config.toml
head_dim = 32
d_mlp = 512
vocab_size = 2915
activation = "geglu"
norm_place = "peri"
norm_eps = 1e-06
attn_scale = 0.177
parallel_block = false
init = "uniform"
beta1 = 0.95
grad_clip = 1.0
warmup_steps = 200
final_lr_fraction = 0.0
train_tokens = 127200000
dataset = "wikipedia_en"
Each number is 500 + 40 x the weight over its row's rms, rounded and kept within 0 to 999. Layers, rows and columns count from 0. Numbers have three digits each. The size before them is the row's rms in percent of the matrix's.

# down: layer 2 MLP down (transposed), 512x192, rms 0.166, rows 302-347, columns 0-95
# gate: layer 2 MLP gate, 512x192, rms 0.179, rows 303-348, columns 0-95
# up: layer 2 MLP up, 512x192, rms 0.181, rows 303-348, columns 0-95
down302 097:530387510517512496546511573464463524491439472542534546467603466488456474460527525553547483468414468524481447419540447496430466458428455460404578485508535410491488439540551531535472586526534487486458538500550423514483523535552526556514497465552519475508468504474532503471492530491527523463
gate303 099:463450464468420492442542480512491497476497473541495426520456493448461534551555558454504559572459492457489501496508483468470615529492446520461512543547459478500488482485533548479505471540511523537499501522489458430486501468454415473502477572464565524445471392518472508502466517472487509487
up303 099:449515499466499496449478465471560449533467522526529534513579497440520535550467469489490532474530524478418569519471488434566520513469483495527554495523470535508519439518471482463502578488477597509531473563500469477416505447432540494476408490514517531460516432510499480448390501507431519485
down303 100:514477539496448427570503461520524476433434507483484491510567521542468521458474407543467369556558431507528505526498455535502426528490490516513567460488486545487528523493476495516567430523465536565448481472526484498561558555460509560511499487476485481464501546485465469511547470489465442531
gate304 083:507492454469521514475528440585521530502511520455431477490516565517508502508460512498463499523510454580520585503423475507532524523485569500520487475475519455491510471550515509530514568510511531537551515497487603478370565483486502487433524430501514455507495503448519495435508507558503481476
up304 081:519522462450570456500467493548504495537617505505470487474506451533494515518546559510470479519492460501590525557437465491465436539437519536529496514497541471445524445523542536567478560509506562559545506491482630518474529528529498514484474450536507464486495498454486494487499455553550523557
down304 101:447521435565434533550517491523488533611447521501522497488455579447444516492567583503536500494476455451473564514556414542508459489462489530483492511439498496497502518513460469523493501592463455500554362522464461525518467507480469490512518585451476514555469479466514543554553484501477506537
gate305 095:490435483475446502424462526480566539489520550474513552476575523571454445487491474528464537441567490465528540550439525491493452516496486469474470432559530539496514484552548566403491558559481499476466471488478415544430476546507483456546511478482440462598476542469480515543446535529541461389
up305 095:512493503560497550470533480489495499527476549555573571534440458484471520423555476570473492459572472477482483472426480495452497495496496542532421489510524524507533420534488463496545536496506560441487553464399443539467521507465456501501484472513436540525529524565501485507536541585550476484
down305 097:522453492429476480481443488487535526547460444513537532567577513451519549571490505527509454491489538453566509450521595462509453555443564471481507503501534446568542525513525502571469542435474503468528502532540617474488529484492602454521481522445502501468458499571469517438443448510505539483
gate306 096:479527507516565520513478578548464449524547471500464548539536475543506501602492426447504574513482514459523594475557568514465498554554438455466549547471483548517478500434501504506513437529494500486479523470457468507454521491487465499546536534588456565430472523573518511565440475499425439487
up306 094:519498532507521470521527454445553539478436526552572474472469488425536492510525607548503461513509509522460421542483476525505484473419461535490472463487519461525489458527501483514501501489461508489470502553591479490545497452506481505384507522504510457459508558532465502450554494477627554524
down306 096:435506456440498492500567476480479561521427492475461522482552500535471513452472494517478473442574538478503522494527483452385468536494461500514492515523500542526407469500566533541518516533525510471527472511424472467563466470432556467492455581491557460505526506502414524527455528440484477491
gate307 099:507458541550557541513452481529473472467493538564507511454516535411527545493356508507567541565546470551549449501515487468472431508516526565562453538469444486497548520446491437531528569423425500482458465474461413480486515454495502499498470430499504585537512534567559505493451478472509525458
up307 097:426453573444466530492536451477502519554545498419460477555487575583526506504587530454515405474462536513470501509478488504535503472541554528507461488476497543558526485492503458531447491547492476531544530503517500484461430554476501523424554504545560536482491454528477471499451519497507531508
down307 105:484496510491553529533502531531514505525500495475541485521442483449551488493552486444421511446512438397467562490436454528501474567511530557431582506619535482498571441461475528466506475473520534515574523464498570489509491499505492566419524467476531464428431491507449441509583536480501511497
gate308 097:468467489461508506497529572465464579529524496536505457537550463439472503487516485495503495411464486473528588460536467533440450452559494480575514506438530500491539507564489509517505516475505458539508550552549458457465497585478500555490523530471483399520447550489518490431499550427411511502
up308 091:523579501543442475532438476502467426467546464470509536474482499544516565458530508541540485561525508504530482537555529519532528514440575477490533555577486456519432504494494488492486525455493517522515514461499481552535505480521484511490457517499489553475555489519481480562481497529542491490
down308 099:486471514507520527460540633404478509482438509497479522488510470426482468548485468537422478418486476457501445463489437543495565514545517538532548531538476468451491476541541526531486512434574499535472486528440533439523558543478516528536461451531545428546423546486525501525449567545490561489
gate309 116:536509460463501551480493474506470508447541590517488474484554490466484385464591491568517491487477518474504566472477567541481451505543436448427499490514541576560543552484456530501473485542546525506497486510549442574484464484473513448420504570509531483506481556468406544516514490498564506429
up309 111:535524484602509469564570509519496471458531510499514575534470457487514478417566483524494457560514484502473508501496515458552470453494470510537413576529495425481510514522527532519475509557531480488548508506474443496469554528463522462606473478604522470540502431465562499470449547480494535492
down309 097:430503523476464561435434555461521455536505500549404532428519519428415503518437512482571561539498526451578559464489452495455525530522524441473591385515529513541474535551452474500547492537469385541470493463487494491505508462509473501506448479489471570518526464548442480549492447456430505512
gate310 114:498508540422523474500530469531465517521474558578565506429533477487481559454501440552496460485532500474532496519481472442502493464556494512528533470420465516556489522452460510478484510472485491432489529485525540440560488517573510512516580470530505582470570435584520515513500477601510493458
up310 108:428468487597421510423454496472435450494518527553542506514625528474461461514513532417504536516565539488456474457442472584479505503513440487558437516520498459504513508531494528536484526418480599518528497580447468439498427564493507571463421455518477458484550551527498555518501435467487539509
down310 099:507583530495526520484527529526510482503487513453560478488479503469571516466464473523498533440558446482499492471485442523522476510423565549454486499509483497496574476527457486509502538586532458484503547416592528485515506403581493428549520567527500478460514509521578463485519502584541464494
gate311 112:479489428477488549554524570612503484541475467490426496503506566513561500521512461489459491443483547577467470485475539544524477488460486487555419547526493532488440574543442541498453491530523496470487476490512482586534512572534619504490463496533487494468535524572445531481452490477511572492
up311 096:473508450477520507554524511543458441529510494470450437603480559508502512555533453505528485510482490562511475472508520413513472522416473454590468509477494532529526504546425550503444464526591481469542467471540510540520545475499514455442432488489468477504584531564489571502473492505471511468
down311 091:544492535500513515446437450419580498532534564508500529476550545458560497547599517541508514486489468406490491513555572518493422537541549477504531552543558467462482490460456479509536524552454462472460531445460506496467492498461470462531463434512522520481582414471536467514628512453553560510
gate312 097:585467501562498497523606552508504471540478529481535487512573549474437531475563500460573564485456467504576432563479430504501560514601564500485473488445537490526509521554541500504453475545507461522476540609471433534497521530532579460506539496444467547543488536435556524448509457570536482462
up312 097:557530488483448520537515528461448470550476443480520483544476489487458496453501482528488499514555564415495484524475455537543424565559524499524505468506569542444411479527568485513487573472454495488508537531503506559530494506520529471532485498454472504536541541587549537471480566435468478468
down312 101:473451487480562502500499474472560565437551432543458473449497522478566486520510495484471419476574471455467573434483553496509568455477506505531478486473459536527500489452449552468494413502500472524556457495548537421470559458455381505490522538496540508533504465474490505512487499504471506470
gate313 110:479534468497508463565528499453476448457523504453525487498473410526416530527544487525578523494455496518456456493512565507467501553547457490488573547483524526519498510547501569494486387433530451477511551536577459508435537457559504471527493531424446542573492425466491493546507482535490522497
up313 115:515495508498442485524471512553486507505503461472502458548561569467576590472521522525445509475550547521527538533491465501417455480509534595454451540579515441555547493515442464470580450561505503475489498454426500484516489445536520517519471515515517456518544533518489521572531496534484451497
down313 101:487435474481531483536492458548483539489473454564507553531438485502475572430506511493449478551459483536547464541486458485512500437498491504497423447483500462470410528513460466472528473518433490518585500506511535415535419498455497434536438529502547555521425479498471487517529502476518482383
gate314 088:417436443480466538516553489520440425450508463487495446460529555391438454525536440553484517459492487525462547455495495565512474493507516499561475468553524487535491510565574530450541536526476468461473481429511458520483567503510482554462553451449463467479521498595488480521512508508510483564
up314 085:464461520515520566534561526516512475529542464522521491452531513431481481535483533572480503493479531550474487464493484549504514493509495497525509561492475457527517444574559533384522513548513459533388561424497412535517544562446482515477490452467520469498385434572469520544579493496472509519
down314 106:521474481562545575514499530547462451521552456525473522542431531507500541484481509555459425576485508503566461455491467461441551445481501476527513486489475481588467469535476475523470467435494542516552557506562543394482484514450460583580497473510516481506444461439524506509544471492449553501
gate315 112:543443490566517459511425544470585494459487443464523544465506442496477541493506487553509431586516546494507529528580523529467544517494537589508500481486504524563528430546540491497487589542529443583525502515445443502448522470513548485497460512518504492514495457519541643495511472521442563491
up315 102:446591502474425460529536434541440479587514468635510472470514541475515453486505513423508484420545492525484493496426504526553410511491446496502471508501530466473451494523479510520537456524426521465502466466473638479511509512498447536468481486501561540505496520475431430476468514497506518487
down315 099:491567551498594534507489531503540495484580489416501532462426511502486461415432534548441468495471485501524433520564495510473527498572521488554520503509496471542507496526583509487440549503465406438442492528513461445486502508470553498445541538492471515489423411498504529435541537550543460499
gate316 104:471549471544577482522563488493540471427513421520449507513471568567528439501518476436500526472554503533546503583453490586486492541546475441498415516496438472419560522583429537453502466524534543471507493542517520494550532497490457489468512483557518569469487522489492575520483443491454499430
up316 096:384522541523569525495579577491522461464543489437496551486498522512539424526532509429463494536500487541540504546486460488503498494525462465468465469462447553481557441499505469470551517521513552505518496536497512448491477548448484434471514473516500535454477547448438443455549473425617489465
down316 100:525524458497453510452498577528522558528507578438514467471419523547483509561499502473492500499448410443461436413493443441456596477492498511516511475418519500564417488499490478526453513477468475482530420518540458440460534452537530452450517511520507543434556558501561450508492469484537488458
gate317 106:505539422519499527458556478469527518490507492487478592533539505589488518422420453468435495478475491493572454518467481507510485442484532485519499549506529507536503559481584505519503459438518531514464528478502571565461406501510512516504455487465498500520545475486507466471483498479535460489
up317 097:490491554539446482535461539597496496550503580499555454478430486517518497516529509517527479511579519510431540510496494514464510507535453526530536438504508467461512463521445493473526593580491466499494464532499435459474557515510499539492525542535489504514489534507458486588533467533473523495
down317 097:456554482519505508488516411446510524506494430451509538518568525514446430453513467461536525514551479458502411525497482470511483518465571476461458477430488526558508472526558499447470498522487517483476460440480545506484472448478489513478461459528520410518460466485454435458445471415512430527
gate318 097:534483501492537474476564523489421583563468481553519469512530492488531450529469489460436514446503446492481504466550480492516448475505576456564508540532496520489462570464441472497431531519583473549539470560502515513487477558446553498471500505526470522511431401510537470499501570483548457449
up318 100:560483467532480483546504478460450496470484500479457600518442499519499423436491550525548532529484545550441512493528495512510434488417452516493430456452489508558450528467473468516563523496570473456517516508498493457541469541531593614516525584493503418493518508412492484557519537498542529558
down318 102:491529539439508459484538534499501514518530503483451506493507534548485521603490478463472542579492488358503486503470477501468501533507464454476528557547495508568478591522560524509510514502569466490450532554454438435521541478474441448487426451528470493475507538493465553571467493523454531436
gate319 090:523561460518592486536497506578523516521553448479485472461550522525523534499512532481439435548566410469483476437442541525532535506533494522542463548520534515410523509533465478505502519461472457509526456477459530419523531484448543506482459451512527461595530495525522506515437466538596560431
up319 095:453501495515503460497512517475465509504450502507561488521499533511443588491514466526475475485484484532495504476524523522518539555437529594493466499481514476507522516496551499477477530530447512558478459467517541599439573476578453499530511560491430580484475476553444544496543533539472386498
down319 099:511517525505496493467476530567518489499541487548461479520410494493532502462499518455494487443495439507546509572490501462518587564459497470415469561468498447571472506456540545468447466379572518441493475532510549442598520486489507537538478471526527527529513530527536473525524523472446588483
gate320 112:494459524471466395429534470457511471434600457459505480476518498442474472570526552461478498519489451520530473497490459453529486541580521494498416469507455443537525442489511475480457519481497492482540531535474441498414477467568503508523519431476547583508477491470490516471583476533517474530
up320 104:601511535532467468491428518552467498464530453468495549568593458476493494510481538534514436493531462540600572495537542515508488473513495442502409517500511497566520472602529408505421545494489502502543416474447469508538503499489522532468552509455576484507534479530546483460478499495464557543
down320 103:440552551550551496532483428542514560424564567454490491542453551502523549523541559431551524530459529463466521465520497549540432547446477408490541513494481514610488524511561516503512531504506458510447553509511503522488431498462494533521499512465497495514504481516478552491546500506546531495
gate321 096:466483480486410500502555482478516447526489399486504581504493577532506457501486488487556539470438492519648494517506463445475393476528472552528520490529566537490470513510501564470529461489526523446534429540542505488569518437511483551561529518515444497579515496509519500424473553513508579474
up321 097:538453517494547441504529499502511562462452526525562453494493459464544602504499492499469429515565518542384548497566547499536561536491526492460490499491472486490572477460454440499454511516511484524435569490478467510433518543495491472384504470505562530452478452504497476592504440553499420537
down321 097:505431482478489527465449491514509459520501485438471468541490536440516431492487458500371548514477435536548493522480566484476480469520538516599490481483544470423526506536529515490499442416566519488519541531477485462452514405445478586536594482467436519515510480573557531488501464494485496420
gate322 099:455545502472459489434498537420425467484440475462444497544512567495511498502488484520462496516527463450478490519497526440542580509490491511452494516525493440503558522524486528468443531511487463519533531599556542445454483487460514452440511515507520497483532535432550564409470561425383496514
up322 098:470390481448520489575493510475480449486542456473462580527473515544498555540570470540568477494522505501515478505502497546472518548561558510541517588502532469560492568505542518524444544496559461475476484568508460498485557448443448521540537531533481533425460536449481511474483498432481483484
down322 097:540519562563501540515507553521498485550555471475471506494528474486461531490428467467496449527439520542482539549493480510510532461536433604521524469497444507482550535491523459516501514479435560471513446454499502557518448455526444566517519534503500517535558585467529603546591494475465459567
gate323 099:525464521530429518516505482426515515466509510480420512480511507524489550466578491555517510514507475546511507527525537548479507457535500460446462505458460531500503507419492641470451486526562476522476468490456587502478489513469536516488445570507489470495439453441478511445542494483470525539
up323 102:501501484547410489495561577462460495503528525515435532530540521514442551461528505518441527475518494496525476547509527523551467461537518494463453545495442487505551562460508607457528475500506532545446454473551602519508507524499551508541427565483489513478487512477381508465536528523512537513
down323 104:498458429495515533484450469492523493456520489539526469509471543568548487477439535435554481531465539532435450471434514424416486534482460537500475470551567497442496521492581482583553553548478467497470458498458457501559457466445485448463523484488497509483534468547552446617523488521547452448
gate324 097:520551512521546446474517518540510543542497476489502466483513515389477469470485422527495497486534459512523520487506487523480488515486526530478503412543489543453509495582519509563548600495464463573468468452545480511503545501616420498513485542470499566554529562462539562468439515507526490536
up324 102:452503462477493484457545517492518520468461489605611518493453509482421439493501510534506464496520482405411564459509520544538450469580522482505527526486564504523549470445550549521517532512514521443533514460437542458503507596534517539524502542507410493518527438505514387522570512494503494506
down324 104:564533511483490450533509476517487498558540494423549508593510568558550561471532521457530455532457459483495491548563518468511525440464423480429466513609552442520476525505429519475454495491429500481510504457472495480522473483501531504471521479527505524423551526496445501557494479512566451536
gate325 107:456474529524425500473503520513558531521472523517545534525495480530541465493483493508445517518512510541455533591500516464494529524577573446417473507519483559521496536514594538582442466537555520529505478527468485481560511559451506474483502475552531521564535528543463507473513521497476488513
up325 099:506507454435590522488458475485481457408523507471480530517566526467548492508440496557500515569517524512514460511486493519487456487499512492579576494575403420422485462524501484472468527553481482528467533454526448582497457533515471493531516586490478475563452524525474568488408480504497567506
down325 099:643560508526435483473568565516523532524460509498488471471440543472519582520465543482484477495509521499508552448470538389480556534454522493430512591528550609495518508473490432466482487522522498484528434525517493492544556505463516455432458504538507479409478459505476552471453453495453587441
gate326 095:544513537510519491489434515517527549555573468554487547509434494499526543554503492421539495462511544482526589482416550495507563506495536495497475542477544526519488539552559461502512472519490506539549602503545431545507493382533468470521480525461490534505430593501514489499410594406489516490
up326 099:483474490468554436469498415526559538503476562472503527414513441497497489418491557513467501473535497528463462518546524406494482483444445520444527491387500463504533508583507583524523523507457507456570529461461482408492508507475505546478499468564503480482522445481461457530508473520476523546
down326 109:515541515455467501547422520488537522428572438550546485541422418469407515436491481479562507485513516435556535506478450535520466477550467531495478508488534562580523532455524473533455516443494453455469491554471473428505467477517556474455438534485477570484550477517473522437477518466540546508
gate327 096:552482517535473483510433485519515494445486431481505564596592423587532530484512479521503424489560525483481515512470476495470424563478450464461482503513458527457425499515493440486462595487405505502519478540487499571524561495554486590509503487516542485463526547501533458504415405529503467533
up327 106:459557434485520519595554509499443491512523524473448407400447504460476567476491542518498498521503457469440420500574487505533506408512501541456454518531507534517553483468531495546523449491535525476502509470506491492434498499485533436490526530488470534526473474490491541434466529490485516451
down327 091:533499549513488497417384529502489487518460446497463490577516476499459525437478418457493470485478555509501541523499475492493536519453498434491516507456490511486554525534412528500503532522443518540532500568500535533476537518452479517505519557413522534486530482506553518592516447573461528467
gate328 097:452464571512541553542497442487526522440385491493587504550501564551478504519512467499569532563441481508439539460511519437433522472488540482506477508521576525497493464548457448491548487531526511531552557500569466438539514453488592503512492565534545497533506537567571489499520473496497571533
up328 104:492497571488557558556526398529488471421488472436580539481507579585500483501540469497563504524453511505426535459468519531451488511523502420494445472493527522435489489554512491463573472546478513518491520505488512427536480439457550448478483570542571493489532511504527478453530512537481541515
down328 104:410536499491569507444458506556508432500486438514496557566507546494537455451450532491442526459569518531511449541526475504518519547427469531551545497485474518548488505412456506595531500495539507494425464455516529526469468474420549497426506540471477581548451549533448497511475504536478481515
gate329 097:579528494457569579516479532525470514528499526579531485561538510601427489461500494543471464481551541440479510512501457600563525548504512505527508552489507483525562493502519458539453502496460533498475533470547494475520460469458471513507549508464539498528519469546503536502476512503434492537
up329 104:494518459505382461512501513500523461561474441500508493444445522387622497504555584449462489448528504513507481514482542420488524468511482510405455499527538512525467502500502481481519456501539492470486441530452491553490547498501448442521500459525460528527527458401498518458501515483513484490
down329 102:451494475511535533489517478518450500472535399478540525520514526520476428487456439547495489501551526526523573482523481529428475466394569460525448497538545512419518521455601483503459474551501508472508516493533518493497452519520552504525449477445550436461455490538546489522515412531463497496
gate330 099:495529456517545441522542574508501449467470482518554534438526512495535531466494507432514490469477526493492505549477447517538497442527487548456560453485481543517528521531495554486457456514482519502548462447482460534508473507499522470543502476452437543523470525433529509476505492572574481484
up330 099:473506465488542508442437470480550564531512518530558455487515510550479616525466576449467468482497486514511444472461529536437504476419537470592420515485499555566536472473445541548505533501433486517484500486541542459517509486469540551524515552518471449523469430500496525481525497488542545474
down330 099:481492465454468491467495548482491489560477506565467503556421475490493388436491559572461446501489484519486460522469500492491502503482509487557555517504441533428437493525454520507514464568526561430489474564537563498486551483497515458449498488522517500495504536524517501473523375471498353504
gate331 090:446493504527533524470441542508530510475542567515505504514563504499448528567504447461481484445498529592485498498552603466497506464530557503579492496482506572573528560472555518519499499553496453529504546493489471475492489478498427429522411476490532458473587511583508474503572494489482521498
up331 088:483496497432544557516409505519477500398524534464496517548543532515471503531512485502490469495473559561550500490579534443502481463513536518497491504527470542577530555479468476542500459528520497541477489509467492493494499477541542423555451505550559467461618532528534525506544521502517559508
down331 092:511484494513494406524476523517548461536442521459487475445467558483506463477504531525477468486481504539516528503528489511480470526472473562430517470559458494454505502484464474462469511515486502493495511475505475529491492595435470602518536524490448540546429476462473446510533538506391504451
gate332 107:523519431472486507539485483502466564452466486470500512580489449511543525541512539513478495412489487486477545523540500530532476440463463517503478473454519572559487567537537585473553492547486436538526518519477462543470424486464471486481483535421432430488491514482537431453504473469483576487
up332 107:516487506537527485512540517553452572478483468525530526530507517518506470503530499456483524515495445491509466479511475539584484568495507480524480392443473520483523451459498452466469517447537499477530487546408543444508541497494508485491527450511408594519436492482480490495520485437504564533
down332 103:474461575491508516520454488494576399549579515477492437488515539550498546528486462585456474516515544528497487417467474492488529441498474521465516585520431430431439496529472482490485513495389491564437495521500519537564523533468536512509519455523555551514542442515481518468474552500500483506
gate333 097:533550508499544550468440554544520455493541518510486435478561490587469454480442475477530496487588591509462457573531484554551443506473438504505491489556478449540538485502442477454485514473473513488487449519511488489472505484517540463524524498501497511490505440552516463466427486517502563597
up333 103:517474479491498524445492515533487444455450428501506513513574506461443470458465428498505475438520501497527522494456531566538427487517513523517450477501523569618467486543494487545425565505535531521521410459533464499485472489544544492551534448530521474560525427513519467479506465569491429512
down333 101:527450519482537483510494544465514550524532539529489565446521436576471540470500511542487479467491474569479486503577498548432471497515547483479519509507547506447504516535542506421539457443435469542526497480442482488421497482570511582527530440543549553477501616522495494461434503453539531453
gate334 103:513441479447461449496509548551484530508485500476548511491465530539418458387569517503485529457510473469463523569507488425420418552528497463525452493444532454543458483543482537528466474461454445444538509463504538496489461481504485524570526421523462497479535508537484538518509524494443536484
up334 098:583494495606479446479503515534512513487441537476560454507478563500565471490538432505502526513531514448517520505535475460485472483513496398475492469581493503554521487496514536535507526443489443534495492505480513501451456513472532548529442415517453396431537477569522536461478470455414480454
down334 094:401492480473555532465477512523517499450461517477422562520499478524512460493449500433448550531412506587530487469465505479528454539532467528467486467527502515456522509462504469519479532407554529546493519442431400547533474533510450495535512507540435483484544508426511466505501535489458501552
gate335 099:498501528453474502522543550521509404471576466475470496461518491492496513545533456509527522496585590502469500527516517535544470440494591508453483461518537467474530522531613483580575455477539490472398471564489573450479490456467498487495510550490512496479553509564544524471518517522493539462
up335 101:461442466458518518468495479509460553525504548437528488505543474527507518481496542530520505582436441486562533475509451483419504561508474497508489531517547547566479434552439460432506496481514513518566518535565406498490561516536461508518506465499529504538438540470462516563485481531553499561
down335 097:546474504527466456530467495543454422543566513576490523491445539457535492544505483490496487456542482524531480598568510469521481529559523501468551524544470515463408481564534464589453445553480562431460476509492506475484479506450556444470463529511444501506511536557532419484529581507534432557
gate336 105:491453441492534476490532580462473576490475461524559508478535415552552482570527544498507477482526542530479539516479513420514518503465457506552520448512448521504593474552579474477450508521532557465534528433482511452464565518519466427486419457473534442468462538510474442473496534519438514468
up336 107:434609522474453505486485434577476466541540524455540543473428521425507530455491460438535503525514496559404488482536511493481564527537552510446454529472516497536417537542485554512517510538438418496491450499488578503528443506508528492468587536481478481515559415514495604486439473495535552507
down336 106:480451444485500544465479535506519487498572460479511546454517546510486518504514528468479469450464429512445409491491504498526507399506470471523561463458471502464505417469450467446524571466505571565509490419471491485510468448536459462588531429462497425507453462561561555522531505488490414465
gate337 112:569542493499500426508430541534497504552472402547540475483529506573477565402517494507475457509450503467467519546574453437542440514496473468491460460494484440524517421486522467449489550492512525518528460530520524491518483565480512488541464464509505503599474471574526501488546523493544486547
up337 096:569527533548444357466483525551477555501566486532516420506588432550539497417538464485490451443527483502494553558535483493558451467449469466558466465564501465535528494498593455492524598482565554541505482465536486509449506553492521456541443478488461531546518468536574497421547477531506507513
down337 099:489500486480523502512519444470519534492610504439556540499518454456493486546485541457506524537519555465441461426421547469426471549484567477462493519481522490487480499511502567579573552519503507470477526508551517535510480440570533516508496479543495557540465528487515503427434470481520494456
gate338 106:525528521516467483441461559487415475421530526500577480551460536459457570503514570514451428442453431474499516518489470517501492502521492449529517507467524547504477487462507543534468464553524547506514452510435449468456486516463457516527478525474579441419488526498518497531472482533445495506
up338 105:512540503492449459441473536521455468450555506530600489565504578455424458458511505514495471482484449487546502561377500543506461567563529468523529507496525523518490472423512516501526518514542523503543450554501419532465501510441436506534538502537542506429415475510508455475490520502530485453
down338 101:483451542514467493492457525447458452471469509447544578470528551512552490489498582493463420466478389486543458483533538528518523531509477488501548478471504501474534518488570473506494485555526445539514457468460537539512532510482481484501523524499515455477541474489487486438492581453561454410
gate339 110:491472441451496460557551471523489444593492513555554512501524537527478533491508510512534458539507575556425502579507482503463542470478503536518499499504541472559564463531455577434477490523418541495486542601499460474419540583488395531507461469477443548533586524490512481540534525521559525438
up339 108:477568469487545555484447490540456514501511542542493482509519429510551465531418479477480455524512498488429548450534523466499440493485512537522521525448508504541508544557592495505462533514477545566493513513500451558507502462494536495540485492512400543551527585469522535469480520510528475550
down339 106:454567461463535480507528487463559506565510489528477483450562560485448523531473466486489460496435546504500442485514538582536563566466478471582444478431474496492511506486455525418415465507507491501566562449481517524450515456477407436530468515561464530488523470476495541479477592479491526472
gate340 088:478472472381487493464520415466466485477485487602475455487518566489479469485549455484527460522523438473447482482490485579526537492583526525535524400508488536443442508543521513532478531474470485491442498485567546595542490573458496456492456493547523560478492503431452512507537411496466513481
up340 093:511512509468491475448444446468521421520542531568521431473480557504478481451539506452556474557558420505522504495529449491481532499539537510489492522482433543459443429562442508527520527476517527514547460452519538533567520466472481425539497491579518500496504489527507562492582402475476496494
down340 092:486520505556466554426496575497454501436515470496520462568522508460533512510484460508540518515422479489477549510441558532532477533519481434560490516530501569515494472456551576477495420444528444494463540444520442486495507519552547566414508488508480508521557468476546398480523492519565498492
gate341 098:468492485483434523476506481485475428495593470493518402550549456433511505454522554564528555517486377447515481472411539483557492509496516532535494535527560476471399521434480566497554440518508520456581538518490431552489480460452457490480485544491529502524483527545552463480515581481557513537
up341 100:493568417597496489502441499496494465470584534484509479546482494494487492492487513438488523517538402465444554456523486454455452501528518491461495548514526516445499465532544509578542536496473538555516504602536460527570555455414471454494461456416509497544504525492581502496471531482452552509
down341 102:515522484517515484486564485530540574443529609453514485491568497481535499478563502451486512427458444476547440420559488459529493497496452488457565507508570460562488593424515518443539420437504475482451537498564546476517543419443498557477524557537543532540571528502451458515527551518479410465
gate342 108:504469524445512519528547478519457498493493519544425546524560542543547509435531568485548546588489492471495431492494477535515461516436460564432409484520523487524524555548462492474525519498490480485531536492564500437467497530527497493500495479472465460512416470485532460462549520512543514461
up342 106:483487518420480509527523460518490469501496464506427559500514499532550498445507577514537520570487516506474488524511468506495451521476474532473439498490470454524518538553521519466541482505491482509521558504543483492472497552522477519538565521526445449491412510473513457450518518524468524499
down342 102:478501557449460571380421540506502530485494510574538562501583500505583468495440471499539458476503548458424424491509516554546522461464521507495483475485509524472423526545522442565455565532540522428489429498503495459511440547464455442471484443456476464526542463490561517505480406453543480437
gate343 112:557489511515504506515537503484410476536490470469545472475537542436383529537385461491501505487558422475534441509465473436504498522475568561450456480423548506490521479530483503553498523515486567477563556512503444568532466494538551484508555483478519574541578503492509437535427521497551448509
up343 115:511464469529473521421486446490616501494549536470498474487481558536573451458543529476549523478482584526483473463497599473525520496506473472447554579465482441486507525477493499508469515494552467454470528449533493466490546455570528481520524507533497552485482525447509524462542505502420563407
down343 099:552486556516459502522554503523483440532519465483501515521527500474436486563630463498438468530550527569511452542479484460477520508488511480499518450472552559460437534465464459471504493538408548404492510578503487448466450526491511489512554484468562441537549504540439427493554418533509540536
gate344 089:477525502476541535493538503443419474486419589540542535568501448524476512512562539490532503490537522489473462435489545546561514506453457539579554520507481496445485587498525511548502506514486514556550573532575456533486540489448502562493577506532447533491482515521495501501563455512496482491
up344 095:509490529526488484472476566515519470532477404477429491539516529549506494475495447571510520477466462541542503483540503489493464479470608538528508498494546507454538431524524484418439585486524506530566486394458534448482525487539544490451493564494454439459487457614528502521384551512465434480
down344 100:503465461540454558447541441547487477443459477528518518532504505507504373602474476525493453483554539455499530590539476587518439542534449463517492435419456527530480539501547530474450560514440496473555493560528491482443498509453458506409543521557532545505531503424488507508484491526539524442
gate345 093:472564517584514537528421461592479523492468475449444561475507541528486490520491493501505506501463454457452545508492553527467473458465504467400507446532471569488544526435551465493481519479501447518509458427476509489485464561510487510513491582480483516463472487533495476530531578470467499465
up345 096:557454470471478460557432569473489451432541571488463443463537521538497483507487555543511514457543518477503512458547491451485530513504426536499447490463513520504539546481466465490552490482427540479545534488466470571469483526518553535454465508471440498514544463480449550550522482493468541423
down345 099:458523482511453488586440486451504521505441425508524466571474420550513504400610485565473489510426457505481508578500464477445538484460517522469528493505547502440523454497476445474488464556484558487491540518512445475504496484465457497504463471521617553583583499536414504429521513504525456548
gate346 098:535538517561518491499450543551561565503477450548452454478588522507490407548444466488541491431457512563478541478473486535472542432457479466478519461442421417455485554538504454474465525425574452484520469468442463449505533463484485452463536453520613510523503479531437471498518458577459518542
up346 097:453541467477496513521511560482501500465529442470511459487488499448498474527526463492468472467534559527575513536580589490506529490499463479481497470498503485450537468469514477406430553486507539490459418424569482480524540504514423580438592527551454523508505501510600496556576455550558502489
down346 103:498439493508514580501518514508492552520499476493497462463575592514523458524509422472617482529590436415443499477436471528488495534454484462544481457474532488492569550537597470491493450481455433583455502437369460455477514490537444489509489451497487538482494505494561470507494541500409436498
gate347 102:549513460555420489485437480516524520474531474465485460542452564462489560441549560514510477524456463516482509466524540457525414530508517482497460529466552536533449495458524494534510541465513424471489544536519510497505415488446472495504448522542472476467539454554444498513525591523489484561
up347 107:568477500455521501464471502501484412471539485460467486488529437544462510584519540464484417560438498518479502477515478513447485476478470473566453494513466532503438469496430504511509493545406522455538461436557567544512524494511520561493516464509500522517456533431451515539449533516423519435
down347 093:518470434552537453517514530499497520425497504556490546545484523440463511525484539589526582451444544503513531476488562455554520502496565515528538573497533459481493496499556505483543477473505538570461487442553482439507517547543395480463482490509542553512586461468536472413514552532538491584
gate348 092:513527523479549496525582496515479498492460474557480489505494568503456478468562577495477514395508513492515470478434491605520488455560431451536497482507492465506438488560585516519486469520527501496572588493529506529533429466537529475538571510495459588499456453525526500482492515510490424499
up348 098:475544517467410523531493462475446483526543538487449492539510522506462546522387427549550488547521556443498461524516515446576450521448493509515600518470458490512535526499467445406533493462469539468476473553462485487512484595482497472505433489462523533537454489566551460482524492489479519479